config = dict(
    n_layer=16,
    d_model=96,
    n_head=3,
    n_kv_head=3,
    head_dim=32,
    d_mlp=384,
    vocab_size=1024,
    activation='squared_relu',
    norm='rmsnorm',
    norm_place='pre',
    norm_eps=1e-05,
    positions='rope',
    rope_base=10000.0,
    rope_fraction=0.5,
    qk_norm=False,
    attn_scale=0.177,
    bias='none',
    tie_embeddings=False,
    parallel_block=False,
    extras=['local attention windows', 'shifted keys', 'gated attention', 'exclusive self-attention', 'capped logits'],
    init='normal',
    init_std_qkv=0.063,
    init_std_o=0.0,
    init_std_up=0.063,
    init_std_down=0.0,
    optimizer='adamw',
    lr=0.00312,
    beta1=0.9,
    beta2=0.99,
    weight_decay=0.084,
    lr_head=0.0121,
    grad_clip=2.0,
    warmup_steps=369,
    schedule='wsd',
    decay_fraction=0.794,
    decay_shape='sqrt',
    final_lr_fraction=0.0,
    batch_tokens=16384,
    seq_len=768,
    doc_mask=True,
    train_tokens=98320000,
    steps=6001,
    dataset='wikipedia_en',
)
Each number is 50 + 10 x the weight over its row's rms, rounded and kept within 0 to 99. Layers, rows and columns count from 0. The size before them is the row's rms in percent of the matrix's.

# down: layer 6 MLP down (transposed), 384x96, rms 0.0905, rows 126-161, columns 0-95
# up: layer 6 MLP up, 384x96, rms 0.103, rows 127-162, columns 0-95
down126 033:51 67 46 58 56 45 78 32 60 30 56 30 44 43 46 42 36 60 60 66 50 54 41 46 32 42 68 54 41 46 38 55 41 41 26 65 49 55 67 51 37 38 59 61 50 48 54 78 45 56 55 45 51 45 48 56 40 59 51 51 45 67 58 54 52 59 47 42 61 50 69 62 41 49 57 41 53 62 54 50 48 44 33 39 43 53 44 43 52 60 45 54 53 48 51 53
up127 047:51 47 67 56 53 37 51 60 65 29 41 35 43 53 44 68 49 47 48 39 48 63 56 44 19 58 35 66 63 49 56 59 40 49 53 63 44 52 40 47 44 50 48 56 66 37 49 51 52 49 45 55 63 56 63 59 47 57 39 32 59 45 41 57 66 63 61 53 67 47 50 48 56 54 52 45 39 44 46 65 40 50 73 32 32 46 50 42 45 55 44 52 58 36 43 63
down127 039:44 48 43 45 50 38 63 45 41 47 43 48 40 58 49 51 57 41 53 58 62 36 48 50 35 54 59 52 46 42 22 58 42 65 49 56 47 69 64 51 32 36 60 60 58 67 69 62 65 66 56 53 64 51 57 58 46 48 74 58 43 65 55 49 56 46 43 42 54 54 33 41 50 59 36 44 41 61 51 52 43 31 46 56 45 28 37 50 66 60 44 56 47 51 47 38
up128 093:58 45 52 50 36 58 58 44 53 26 43 55 45 60 50 49 57 61 53 42 50 53 55 30 28 44 48 59 49 72 63 52 40 34 52 57 54 50 33 53 49 54 40 53 60 66 45 65 44 64 71 31 53 44 48 69 40 40 53 59 53 45 39 56 63 59 59 60 53 50 52 41 38 39 65 55 50 61 51 54 35 43 50 39 40 36 46 51 47 45 46 79 46 42 55 37
down128 098:57 63 57 42 54 56 60 42 51 51 52 46 47 58 41 36 58 59 53 53 47 48 49 70 49 43 46 35 51 53 69 40 61 57 51 48 59 52 53 36 40 49 37 58 54 32 47 15 52 42 46 60 37 50 43 52 39 46 52 44 53 61 52 41 24 44 60 55 36 44 60 65 66 65 55 71 46 58 39 52 65 61 69 29 54 51 49 43 54 44 60 37 47 54 49 54
up129 095:33 46 59 54 34 31 44 59 34 54 67 47 37 58 30 53 44 65 49 56 42 54 42 48 36 34 33 56 54 52 45 66 45 55 50 46 47 32 47 69 35 40 66 60 60 41 48 58 47 58 42 39 63 51 56 30 35 57 51 35 45 64 45 46 61 57 47 54 48 44 72 54 36 51 53 34 53 35 55 60 51 59 62 53 39 51 41 67 54 48 51 56 58 49 58 48
down129 091:56 46 44 52 38 68 25 43 53 57 50 55 60 52 43 60 41 51 57 43 62 34 68 46 33 41 57 33 39 63 49 58 49 44 46 53 45 50 55 42 47 44 72 45 32 49 47 35 52 50 55 43 39 48 31 53 45 58 40 29 52 46 49 54 48 45 63 43 54 55 44 50 38 40 45 53 39 37 44 40 45 35 51 68 45 43 55 62 58 40 53 48 87 57 55 48
up130 102:40 52 57 73 46 41 55 57 55 47 58 35 44 62 49 53 42 68 40 46 45 47 61 37 56 48 44 62 53 36 52 56 69 40 40 45 63 63 33 43 47 54 61 61 47 53 61 49 59 55 42 49 61 56 58 50 58 59 52 61 61 57 38 52 62 73 41 47 44 30 48 48 50 54 47 76 51 57 41 51 57 50 54 42 46 45 37 48 30 70 36 58 75 52 55 59
down130 101:65 47 49 50 70 44 45 30 67 56 63 54 29 39 54 48 56 44 52 53 46 53 50 31 47 47 56 41 75 52 58 45 47 50 39 47 67 52 40 50 70 38 53 42 44 41 39 61 27 53 52 58 58 28 46 52 30 61 44 46 42 51 63 40 45 61 51 63 51 41 57 59 48 52 37 50 57 52 44 50 49 54 48 54 52 66 57 51 63 36 52 70 46 65 47 30
up131 106:52 39 54 50 58 66 48 38 58 46 37 43 34 44 58 60 49 57 53 47 44 50 43 43 21 52 25 50 51 73 41 43 51 47 53 46 65 56 53 71 40 73 46 56 48 32 35 44 63 51 51 45 52 52 37 47 53 39 51 48 57 31 51 56 60 63 60 56 52 71 44 48 54 47 56 26 61 44 55 65 49 49 57 52 53 35 32 48 51 53 59 49 36 50 42 49
down131 106:44 38 62 66 43 58 42 50 60 44 50 47 44 51 42 33 37 47 50 51 39 53 55 52 59 36 23 52 53 44 64 54 52 57 49 57 44 62 58 45 52 64 56 40 31 61 45 48 46 43 55 72 52 52 49 48 40 58 35 44 49 53 69 43 52 42 51 45 40 36 58 39 60 31 55 48 64 49 48 71 34 63 64 53 56 55 54 44 71 47 60 67 33 53 45 71
up132 106:60 42 49 48 40 56 33 68 57 36 47 50 49 64 41 49 44 42 55 35 46 44 66 44 43 60 46 41 47 63 57 61 36 46 48 50 46 68 39 64 63 54 29 39 51 56 40 37 40 58 51 41 41 57 55 83 67 61 38 47 61 42 40 55 60 51 51 47 59 49 42 57 47 40 69 52 43 53 38 58 61 46 66 44 40 57 54 50 56 50 51 47 67 37 70 59
down132 103:54 37 53 33 38 47 73 45 45 46 52 54 54 54 53 45 58 69 51 53 43 29 57 69 56 50 53 38 56 34 43 42 50 46 41 37 59 30 45 32 44 62 55 73 51 40 48 55 54 37 61 48 46 51 57 35 47 52 31 42 35 59 37 42 44 52 45 39 47 71 39 38 33 52 38 65 47 52 59 53 46 55 44 58 48 66 54 45 59 61 51 56 61 43 38 36
up133 100:42 21 56 62 45 64 40 60 37 41 57 55 45 49 37 49 58 47 51 43 61 50 36 36 51 46 40 64 51 53 41 62 44 49 49 57 63 35 58 46 30 47 60 50 51 45 52 49 40 59 36 55 60 37 42 43 54 35 45 52 53 31 44 45 50 74 60 48 63 59 56 43 61 55 45 46 39 41 39 68 56 45 54 43 62 54 52 57 48 60 57 44 73 46 70 70
down133 101:50 42 54 67 38 60 46 58 52 50 62 46 40 39 26 51 54 37 49 49 41 58 36 61 59 68 49 52 67 59 46 46 62 60 31 40 43 35 64 53 47 51 50 55 72 43 54 54 48 56 56 43 45 44 68 40 71 63 65 45 39 65 69 36 45 49 41 56 45 49 46 47 54 63 33 44 58 56 42 60 46 54 72 53 43 48 55 33 52 46 65 55 56 62 51 49
up134 101:73 49 60 46 60 48 43 54 56 44 53 61 62 53 51 63 61 59 59 44 67 69 51 43 46 48 54 54 41 50 49 49 48 52 66 57 57 48 31 41 50 63 60 47 50 57 31 60 53 49 31 42 59 46 49 50 35 68 32 44 78 51 49 53 51 51 45 33 65 37 70 48 52 62 36 56 67 44 54 49 48 72 50 45 52 55 64 37 51 57 52 65 52 35 50 44
down134 101:54 40 51 60 51 53 29 55 44 50 36 36 37 37 39 44 46 42 38 47 59 61 39 36 33 28 61 42 35 51 48 45 40 53 57 53 51 65 56 49 55 56 61 46 43 41 54 53 57 43 49 43 46 56 53 40 48 61 32 38 30 62 71 58 44 42 50 53 49 45 37 55 65 50 56 54 55 55 42 60 18 61 57 39 36 54 53 47 39 47 63 52 30 47 58 61
up135 095:38 39 54 66 48 51 56 68 60 52 39 35 53 55 60 63 56 61 46 46 37 51 47 53 35 53 43 70 53 45 50 37 49 47 68 50 68 62 39 40 57 51 46 57 68 55 54 48 47 52 57 58 41 56 46 30 53 65 46 38 57 54 29 40 58 61 43 53 58 43 50 33 60 61 36 60 58 30 55 53 39 65 58 43 61 39 45 45 35 62 38 67 39 55 56 41
down135 101:47 48 43 59 43 54 57 62 62 54 39 45 68 38 55 57 53 62 54 59 55 37 46 55 50 54 55 54 33 47 49 37 71 45 43 41 58 53 73 41 36 32 51 50 52 53 48 64 33 57 55 49 39 42 62 36 37 60 65 50 31 54 32 51 41 45 59 56 41 50 68 44 46 36 40 55 45 72 48 51 45 45 68 62 52 38 40 44 47 39 42 32 43 72 53 47
up136 104:66 64 50 76 56 43 41 40 54 45 47 50 37 43 33 46 43 36 38 42 45 57 45 47 47 55 26 51 58 51 46 43 51 46 60 49 45 50 36 52 62 42 69 55 53 45 56 55 74 47 42 46 70 46 51 57 40 65 58 35 69 33 39 55 56 55 48 51 70 49 53 40 53 35 35 47 73 51 70 52 48 47 58 42 53 62 58 54 50 35 44 53 46 55 50 53
down136 104:48 53 48 47 50 63 46 72 40 52 55 42 46 64 47 60 59 41 61 35 44 52 50 41 52 40 42 57 60 50 51 39 41 55 54 52 65 58 62 65 39 49 50 44 48 53 57 58 54 46 58 49 36 55 49 49 54 73 64 50 64 38 47 42 41 69 58 57 55 50 69 61 46 43 51 61 66 42 53 48 52 51 71 28 58 49 25 51 29 41 27 44 70 53 39 49
up137 101:52 51 57 53 43 37 51 57 56 48 47 44 48 56 51 68 15 50 44 40 50 62 50 48 61 40 42 42 74 25 64 47 34 45 50 62 39 75 37 59 35 33 52 44 52 45 63 46 64 46 46 49 45 44 58 57 45 69 46 57 64 47 40 40 51 46 47 48 50 64 46 50 63 53 33 40 47 51 50 47 50 46 52 46 47 52 54 46 31 44 51 70 42 41 35 44
down137 100:37 53 57 56 59 46 41 64 54 75 32 49 57 39 62 51 35 65 56 47 56 51 49 36 58 40 52 47 44 59 50 49 35 46 62 34 41 47 69 42 46 48 51 46 70 49 51 40 61 40 64 45 52 36 38 48 52 39 27 70 58 49 60 54 51 57 47 56 59 56 55 66 53 46 77 39 65 44 66 58 61 59 56 44 48 58 50 54 56 68 40 43 49 50 44 50
up138 095:37 51 63 62 58 45 21 50 41 52 44 50 39 66 61 43 59 66 47 42 48 60 38 46 38 48 48 46 55 43 37 37 55 47 42 58 46 57 48 53 65 31 42 56 58 46 50 52 46 43 50 47 57 70 63 49 43 50 43 51 58 51 18 54 56 40 64 58 32 31 61 47 50 51 36 56 51 47 51 54 67 51 71 47 52 64 33 55 39 39 58 34 58 41 53 55
down138 097:63 62 48 55 49 57 60 47 56 46 38 58 38 39 44 49 50 50 25 60 57 52 61 66 45 51 49 64 42 46 46 38 51 55 30 41 43 74 48 38 58 43 45 54 31 51 48 56 40 48 56 57 41 46 29 46 34 47 46 42 36 57 39 81 44 43 50 47 54 35 67 53 59 58 46 47 58 63 39 48 39 46 54 61 57 36 63 45 50 41 56 29 42 40 63 48
up139 105:36 50 52 54 42 61 48 48 73 44 37 60 14 57 39 50 39 49 48 51 56 62 42 53 39 43 47 45 69 48 41 50 39 41 47 53 49 58 40 68 58 50 57 45 45 30 52 48 44 49 45 55 61 55 53 50 42 47 51 44 65 28 32 64 47 52 67 33 66 58 48 51 52 51 33 51 47 57 65 52 38 53 56 49 36 37 42 40 51 53 40 43 45 32 32 47
down139 105:44 35 62 49 47 49 51 52 37 58 57 35 76 59 66 54 52 54 55 41 50 40 51 63 48 61 51 51 37 49 59 41 55 57 55 64 42 39 52 69 38 39 57 66 66 61 21 43 54 56 43 61 44 58 39 51 61 41 54 45 59 41 36 49 63 44 53 42 40 56 32 50 63 54 64 57 37 26 62 39 57 39 47 47 60 53 61 52 53 63 52 41 41 59 55 49
up140 088:50 34 49 46 46 35 34 62 33 40 45 43 34 61 45 40 43 59 36 56 49 58 60 36 35 67 60 56 38 47 54 47 34 65 62 40 64 56 42 48 43 52 41 63 46 52 42 45 54 52 41 49 45 36 30 51 65 72 40 52 50 55 45 48 66 62 71 36 61 41 62 36 55 65 47 46 46 35 49 50 55 54 60 49 65 57 64 54 37 67 43 57 49 47 46 54
down140 092:55 52 46 39 23 56 70 38 65 45 58 54 51 49 49 51 52 50 59 53 68 62 33 51 47 53 47 51 35 36 61 50 49 47 43 52 62 41 53 58 71 42 42 50 46 56 47 65 57 41 76 45 72 56 53 63 57 55 58 37 42 23 67 43 41 51 48 52 46 62 42 40 31 57 56 47 59 46 52 53 62 32 39 57 47 64 36 57 51 57 54 46 58 51 49 48
up141 116:46 50 57 48 50 60 46 44 49 28 51 51 56 62 43 53 36 42 58 56 59 57 49 39 55 45 28 54 52 39 30 51 40 30 68 55 52 51 48 50 38 66 51 69 64 34 51 45 51 67 58 36 48 39 40 68 49 55 53 36 55 30 55 59 51 52 54 43 48 59 52 54 65 58 37 33 59 55 64 55 49 45 76 37 52 54 34 51 59 46 45 53 35 38 43 47
down141 108:44 40 53 43 65 39 55 63 54 48 56 68 49 45 58 36 49 29 49 65 56 44 62 54 52 49 44 59 57 53 54 49 33 51 65 41 43 51 56 59 51 52 52 43 35 47 45 56 39 37 47 36 64 43 64 43 36 36 59 43 44 44 55 41 44 38 27 46 37 37 45 45 65 61 63 59 46 31 38 45 50 42 58 47 66 64 54 50 32 47 68 48 29 39 42 38
up142 094:44 41 48 76 52 73 50 54 49 36 39 44 65 51 32 45 42 40 51 46 46 43 30 35 46 57 37 56 58 40 59 53 57 44 60 45 42 44 67 49 43 63 49 51 50 35 62 34 44 63 62 56 36 38 58 54 42 51 47 48 54 26 56 49 55 56 36 22 58 50 42 40 55 50 36 55 47 46 46 53 44 65 54 36 49 56 43 61 57 32 47 54 51 66 46 61
down142 098:53 67 51 47 53 30 54 51 60 52 62 41 44 54 56 58 46 68 52 45 25 47 41 56 45 58 43 43 37 39 47 53 63 44 34 59 50 47 32 43 38 66 59 63 58 37 28 55 48 61 36 44 52 38 55 54 44 45 63 47 40 47 36 72 63 39 46 65 39 59 61 44 49 58 47 50 43 64 39 49 45 51 52 41 60 61 55 49 32 46 46 41 45 47 63 27
up143 091:58 51 57 37 58 50 58 48 45 47 51 51 51 51 40 46 53 52 63 47 50 51 49 44 60 60 41 62 51 55 47 45 32 30 57 48 34 50 44 63 53 50 57 43 62 33 48 64 52 52 49 42 48 38 37 62 38 69 46 30 66 27 46 50 56 65 39 50 51 61 54 37 55 51 59 28 46 50 61 44 64 44 55 31 60 37 55 49 67 43 80 68 44 56 41 51
down143 093:32 60 69 50 44 71 42 42 27 46 72 53 29 49 36 46 60 55 47 66 59 37 53 47 60 41 45 39 57 45 63 63 53 65 43 67 68 53 52 58 45 45 60 59 38 43 63 59 31 41 43 30 58 41 57 48 49 56 49 56 63 42 47 47 50 51 43 46 45 39 50 65 49 53 42 52 47 63 50 39 60 53 39 45 52 67 46 62 52 31 51 40 50 37 47 49
up144 110:41 43 48 53 50 46 49 44 69 61 62 55 36 57 34 56 56 63 62 41 52 54 50 46 45 63 35 43 57 39 30 45 39 37 40 34 69 64 49 54 57 43 60 44 62 61 48 32 44 58 54 57 63 67 42 56 42 57 49 48 48 58 34 59 66 48 62 55 59 44 52 43 63 57 50 57 72 42 58 56 52 60 52 32 64 36 48 46 47 51 63 65 55 34 34 64
down144 110:58 51 20 47 50 48 66 60 48 51 53 59 47 49 60 75 39 47 38 51 56 30 38 60 54 61 44 50 44 58 47 38 45 42 43 70 50 51 55 49 45 54 51 53 46 44 29 51 34 33 62 65 45 38 59 69 61 53 54 49 50 40 52 60 56 48 51 58 56 39 56 50 47 42 57 48 53 53 50 63 28 54 57 31 50 46 34 30 47 40 45 47 74 36 50 48
up145 097:55 44 47 48 33 52 58 53 61 50 57 49 58 68 30 53 58 54 70 46 49 64 48 50 34 55 52 44 49 38 25 49 43 41 39 50 54 49 40 54 28 56 49 60 46 56 53 59 50 49 64 34 66 52 41 41 55 50 44 69 43 26 43 61 52 47 30 41 52 41 44 21 58 50 50 51 41 46 57 50 56 49 44 42 50 51 54 53 26 51 49 52 63 31 42 41
down145 097:65 65 63 41 58 49 60 54 55 47 48 35 54 65 54 58 41 45 53 54 59 45 41 47 46 56 52 69 54 59 53 37 39 57 35 49 61 61 32 45 44 55 46 45 55 54 54 71 65 49 48 54 43 47 56 42 38 35 54 55 63 49 47 33 49 52 51 57 46 64 52 52 34 55 46 38 35 79 48 35 48 38 54 45 31 50 34 60 30 33 48 54 65 59 46 36
up146 105:47 41 58 38 57 51 58 40 52 38 59 59 47 61 35 57 36 46 40 43 54 54 36 53 48 43 43 48 49 41 51 48 48 41 59 52 54 45 45 61 55 71 50 70 52 40 50 48 56 46 46 55 50 44 39 78 44 45 28 33 59 22 38 47 52 45 58 51 64 72 43 34 58 81 45 52 42 49 46 44 61 55 65 52 48 45 59 45 64 51 61 62 54 44 41 52
down146 105:65 54 43 42 42 32 55 37 50 36 42 56 44 31 58 50 61 37 55 70 46 54 62 46 56 38 56 56 50 34 55 65 56 56 51 61 49 57 47 35 54 48 48 33 52 39 62 36 56 60 45 46 38 44 55 69 32 59 60 43 51 62 56 42 38 40 36 59 51 48 46 52 47 53 59 33 48 70 62 56 38 32 37 68 40 56 40 55 49 40 52 30 50 52 50 38
up147 090:52 49 47 44 51 47 57 68 52 30 58 43 58 43 61 50 58 49 44 59 37 42 58 37 46 72 45 37 52 46 48 49 33 56 50 40 52 36 36 53 50 49 51 52 70 32 45 50 31 62 39 55 37 39 46 65 64 63 50 40 68 58 53 51 45 41 56 56 53 28 53 54 29 50 53 50 48 38 61 67 62 52 39 52 60 50 49 53 48 64 64 42 50 22 59 52
down147 093:27 64 44 66 34 40 66 50 50 55 48 52 51 46 55 60 41 63 59 40 52 53 65 43 54 52 39 57 73 58 58 58 64 57 44 49 58 41 49 49 60 52 56 34 32 39 61 69 47 44 63 50 57 71 46 60 50 46 44 48 50 46 36 31 34 51 63 60 52 44 57 57 49 31 49 56 35 48 46 31 54 33 45 73 45 52 46 59 38 48 43 52 56 54 48 40
up148 098:43 42 55 40 47 59 48 37 56 46 45 57 51 60 35 42 64 46 46 39 44 70 55 36 44 44 43 59 46 58 57 43 46 45 50 51 44 41 41 51 55 48 38 77 43 52 38 55 50 52 35 58 54 52 48 33 37 64 45 53 55 40 50 44 72 62 34 49 75 52 41 52 69 49 61 29 51 48 51 56 50 55 46 43 57 35 52 52 51 65 43 44 65 23 32 59
down148 103:45 34 71 46 49 46 28 54 44 50 48 36 39 57 66 51 51 56 42 49 36 68 53 62 47 52 54 36 57 48 56 31 57 66 62 64 48 53 56 40 67 43 52 58 33 43 45 53 49 60 52 47 61 40 39 55 62 34 47 64 54 38 40 25 40 50 51 57 65 35 47 55 54 66 60 59 47 56 47 53 77 58 52 44 41 59 66 49 56 42 61 48 47 42 49 52
up149 103:56 50 50 56 55 39 51 39 63 35 45 55 49 54 29 46 37 65 48 45 50 62 62 38 47 64 34 56 54 60 55 30 27 57 43 51 44 53 29 39 35 40 60 55 55 58 66 58 54 46 44 42 46 68 61 58 50 78 43 58 63 60 45 36 60 58 60 53 52 39 50 59 52 57 36 42 50 49 48 46 43 60 51 46 67 37 46 52 55 42 59 41 49 33 36 63
down149 101:45 52 50 50 32 44 47 51 54 42 66 47 47 41 48 32 58 58 34 40 48 39 60 40 48 65 60 57 64 57 55 41 57 70 49 30 41 57 56 43 50 42 53 43 66 38 57 56 43 50 53 58 56 44 48 55 27 67 41 50 55 62 37 47 49 51 65 69 57 36 39 42 63 58 36 41 55 48 34 58 63 46 45 38 79 38 49 62 53 46 67 51 53 52 46 42
up150 092:65 63 58 38 44 44 50 40 45 43 43 60 61 45 58 66 50 54 48 48 52 36 61 54 37 30 49 34 49 63 50 57 59 43 52 44 46 37 56 57 59 63 60 53 49 36 55 30 43 41 52 31 58 60 51 49 42 30 54 34 63 50 38 47 52 60 53 66 56 53 49 47 71 52 33 56 43 44 60 54 28 47 61 36 32 70 58 46 39 49 52 62 61 45 61 42
down150 093:39 54 50 61 57 54 52 55 32 73 60 48 34 58 45 34 43 70 63 51 63 46 33 37 51 54 45 55 59 47 51 37 45 70 51 43 40 44 40 49 49 47 36 42 36 44 40 66 61 48 44 52 65 61 56 35 48 49 48 43 64 52 41 48 55 51 45 49 54 43 32 50 35 55 63 51 40 53 54 50 60 60 65 83 58 72 55 48 55 60 60 52 38 44 50 48
up151 090:48 57 41 46 45 38 44 43 49 51 48 37 69 38 46 64 57 52 53 56 44 53 55 53 50 48 50 39 61 45 59 46 50 43 41 54 62 56 67 67 57 54 35 56 55 51 61 25 78 48 44 47 48 61 42 48 75 37 46 38 55 52 47 63 54 54 50 51 75 57 43 41 39 42 46 48 69 56 57 62 50 56 67 51 56 60 27 39 40 41 43 62 55 39 67 56
down151 093:45 41 45 39 60 57 40 52 33 55 57 72 50 40 45 49 68 31 54 63 54 53 50 67 43 49 65 48 53 52 44 44 39 37 58 49 35 28 63 57 52 51 67 60 45 55 53 62 56 58 62 45 43 36 61 61 41 43 59 46 52 63 51 60 35 70 56 60 60 53 58 62 69 47 37 53 56 60 53 43 53 50 75 41 61 66 59 53 55 55 46 40 57 61 43 50
up152 111:52 49 51 38 66 49 60 42 44 37 46 52 40 65 55 71 52 57 61 34 49 55 47 33 53 59 39 44 55 27 57 44 36 45 55 60 58 60 29 55 59 70 68 53 39 45 59 36 55 55 50 36 50 39 48 54 56 40 48 55 66 46 38 38 65 50 53 46 44 38 52 50 66 49 55 54 38 42 53 40 65 55 45 49 64 61 56 34 40 63 49 49 45 56 48 78
down152 108:30 48 50 53 52 60 40 57 69 37 34 52 44 44 44 36 56 46 51 37 53 29 57 70 29 59 56 58 53 53 36 59 61 39 48 44 38 47 49 56 36 59 71 41 46 39 60 42 44 67 54 58 53 51 64 54 47 41 55 42 55 52 57 44 53 33 65 57 58 47 34 44 49 60 56 64 44 35 68 76 44 45 64 63 52 43 48 57 49 47 60 49 53 49 44 56
up153 102:40 63 60 54 60 61 27 41 56 49 70 51 43 54 49 47 49 55 57 55 41 45 51 37 52 50 34 52 46 30 46 54 45 53 65 49 58 45 53 56 45 50 49 71 37 60 40 49 65 52 49 39 68 74 41 52 57 52 55 41 57 36 50 39 62 58 55 46 67 62 54 42 57 57 38 58 49 53 29 60 40 55 43 47 59 34 58 29 42 58 59 68 34 37 54 58
down153 097:39 54 34 74 54 69 34 54 57 52 53 56 60 41 29 42 54 34 42 38 47 58 49 58 51 51 44 38 58 48 34 45 49 64 47 45 36 53 52 59 52 51 36 58 49 48 55 46 38 49 58 54 45 52 34 51 52 65 42 54 46 48 70 51 46 39 67 48 50 60 39 58 70 68 32 49 36 49 51 45 52 42 37 47 33 44 63 59 48 44 66 49 66 74 53 50
up154 086:48 49 38 40 60 34 42 47 36 29 56 54 53 38 57 41 58 55 75 40 41 45 80 53 54 36 54 42 52 49 43 54 69 50 39 39 45 46 46 69 47 50 47 59 60 43 61 32 44 52 60 40 34 64 54 43 40 35 53 31 61 53 28 44 54 63 49 54 59 67 53 57 43 61 53 51 62 56 48 51 53 50 41 51 51 34 48 50 56 57 43 46 36 42 55 38
down154 089:24 43 35 49 63 45 36 66 39 56 72 53 53 36 52 43 54 48 53 47 50 45 55 58 47 42 65 76 46 41 53 52 46 52 31 32 64 58 59 54 50 44 35 47 58 61 50 45 47 56 46 55 54 62 52 55 45 42 48 32 35 46 41 53 42 61 41 69 57 57 46 55 43 55 49 54 43 64 37 51 44 58 57 67 72 57 41 50 46 41 39 28 38 40 48 44
up155 094:56 52 59 48 46 58 72 48 64 44 51 62 42 59 44 64 29 62 43 56 30 53 62 35 51 37 38 34 56 42 56 55 56 50 50 53 38 65 33 56 58 66 51 53 51 45 41 46 45 39 55 27 72 48 44 58 54 63 57 58 50 43 32 29 55 51 49 53 51 36 56 50 59 48 40 47 64 46 59 49 34 61 52 52 42 57 48 54 32 44 39 66 45 33 53 58
down155 085:41 53 49 45 59 40 55 40 40 52 36 33 60 37 57 36 44 35 55 29 51 33 49 57 45 57 44 65 50 54 48 40 53 62 51 51 40 39 83 55 45 48 51 60 49 70 49 65 45 45 55 62 58 63 57 24 60 38 52 43 54 48 59 61 60 36 51 37 47 57 45 51 53 58 54 38 53 50 56 29 72 52 66 46 48 62 46 62 59 56 58 45 49 46 57 53
up156 103:38 39 51 37 39 44 37 59 60 42 43 61 53 70 58 62 54 58 73 52 39 64 68 34 51 58 52 66 65 42 51 54 54 46 58 52 44 52 40 45 45 38 35 55 45 50 43 29 39 55 42 34 63 49 50 40 48 53 43 57 64 43 45 47 54 49 44 54 50 32 81 43 43 43 48 54 76 47 38 52 53 39 51 42 41 61 67 45 51 47 42 54 48 54 56 38
down156 098:75 54 69 44 62 60 40 56 53 58 42 39 46 40 54 64 38 51 43 59 48 37 59 56 47 40 59 36 31 52 56 58 46 54 45 51 40 55 42 49 50 56 62 16 57 44 50 66 60 52 47 63 46 49 33 52 41 38 70 66 50 38 38 49 46 60 54 51 58 57 57 60 50 52 39 40 40 52 55 57 54 51 59 66 52 50 35 46 68 66 39 55 39 55 50 37
up157 098:47 64 41 59 45 50 53 59 50 35 46 64 38 48 51 35 46 47 40 57 41 59 49 45 40 43 68 55 64 63 47 39 28 42 58 65 51 43 49 55 49 49 39 62 38 56 53 41 47 48 40 31 49 55 65 65 56 65 43 46 42 35 36 71 48 55 60 31 53 55 70 56 67 51 47 59 46 51 37 63 58 52 45 42 57 47 60 34 29 61 47 65 57 48 47 64
down157 095:50 54 43 49 50 55 63 48 75 48 42 55 60 45 56 57 58 51 36 58 56 53 46 54 34 44 44 50 42 59 61 45 38 45 44 47 76 53 55 55 65 41 51 69 37 45 42 42 40 50 69 52 47 44 48 37 28 44 40 57 47 37 46 56 46 41 58 36 65 60 21 53 48 42 51 72 63 49 63 55 46 52 41 55 64 52 49 41 55 41 47 22 44 48 44 51
up158 106:69 62 46 44 42 52 42 50 60 38 51 61 34 41 51 62 38 40 67 48 29 39 53 44 64 57 44 44 60 56 36 69 46 58 46 50 40 58 61 61 57 56 57 58 67 35 49 41 45 58 59 56 48 50 60 61 53 57 32 50 64 23 41 53 61 69 41 60 60 49 44 46 47 56 34 40 52 53 45 59 41 57 50 48 41 63 31 36 60 60 50 57 41 49 36 48
down158 106:62 53 60 47 52 55 57 31 51 54 54 59 44 45 38 51 64 30 53 42 43 62 70 53 51 64 54 36 46 58 62 33 53 70 58 38 40 64 35 58 42 49 58 47 44 44 53 51 48 42 61 52 40 73 37 53 40 58 66 67 45 53 37 46 37 25 60 59 50 51 36 62 65 40 56 52 44 69 50 46 54 46 62 61 38 53 55 46 34 47 56 50 40 51 58 47
up159 099:69 31 64 54 37 59 59 55 53 50 63 58 50 64 56 33 47 49 53 44 47 48 54 21 43 57 40 48 54 43 57 55 54 45 51 43 55 38 40 43 57 52 52 48 49 49 44 43 43 60 48 44 45 40 44 58 60 82 60 58 44 40 45 60 62 55 72 44 71 51 45 37 58 69 44 56 41 47 38 66 59 52 41 48 31 41 50 69 56 38 57 46 54 47 47 34
down159 098:57 46 49 40 59 53 61 47 62 69 50 33 47 44 38 35 44 40 39 44 47 48 57 53 52 45 56 31 63 36 46 56 49 76 58 33 39 66 58 43 47 54 45 52 55 47 57 53 64 72 52 45 19 43 51 55 59 49 48 52 51 49 64 45 43 34 49 41 44 42 48 66 47 44 50 76 48 56 68 58 36 35 51 61 42 56 55 44 50 60 47 47 64 49 41 43
up160 107:58 43 60 42 58 38 33 40 54 35 45 57 35 44 43 64 65 57 62 49 35 55 33 41 51 64 52 64 60 47 37 61 49 50 49 51 39 55 45 46 39 53 62 55 58 26 43 29 63 43 61 44 57 46 66 46 62 37 37 41 66 52 58 34 64 48 46 55 48 66 55 49 60 63 39 38 45 58 53 66 47 57 37 53 47 29 50 43 45 59 42 64 45 53 48 55
down160 104:62 41 42 41 35 52 48 42 62 69 49 49 65 51 66 53 42 46 69 58 54 44 58 64 47 60 55 52 66 49 46 56 62 35 55 45 54 51 41 42 65 57 51 54 48 51 51 65 47 60 62 64 52 41 57 52 60 34 43 43 41 42 52 17 48 56 42 70 58 50 30 60 59 39 62 53 50 54 51 35 29 52 50 54 46 52 61 63 45 43 66 35 53 61 38 45
up161 093:44 43 49 50 51 36 54 41 45 39 37 42 53 52 62 58 63 53 42 45 46 53 46 51 48 38 32 37 36 39 55 57 43 43 41 54 53 52 53 46 37 52 55 64 47 56 61 39 47 34 34 52 45 79 55 64 58 51 44 40 49 40 48 34 56 62 75 56 41 59 38 40 58 78 36 52 33 48 64 60 43 72 52 43 38 46 48 48 45 63 49 51 47 35 58 52
down161 095:67 52 52 37 37 60 74 61 49 57 53 56 39 33 67 39 46 45 40 55 74 55 53 49 45 35 56 42 65 60 52 59 51 56 42 49 44 51 51 53 54 51 54 52 33 41 54 48 39 43 48 60 63 26 52 60 25 53 52 50 49 50 54 41 37 53 41 45 41 28 37 62 55 47 60 43 63 54 38 43 57 40 45 46 40 40 64 53 42 35 61 61 30 44 49 54
up162 101:52 44 65 55 36 43 48 45 64 48 42 44 48 47 51 63 58 58 52 43 44 43 63 42 20 62 59 59 53 58 58 58 35 48 41 42 47 58 41 49 55 55 47 63 74 54 52 45 54 44 43 49 67 56 49 38 49 44 42 43 53 51 55 43 58 50 54 52 48 49 61 48 77 44 21 41 57 32 56 65 60 52 60 38 27 43 57 26 44 52 53 40 60 53 38 57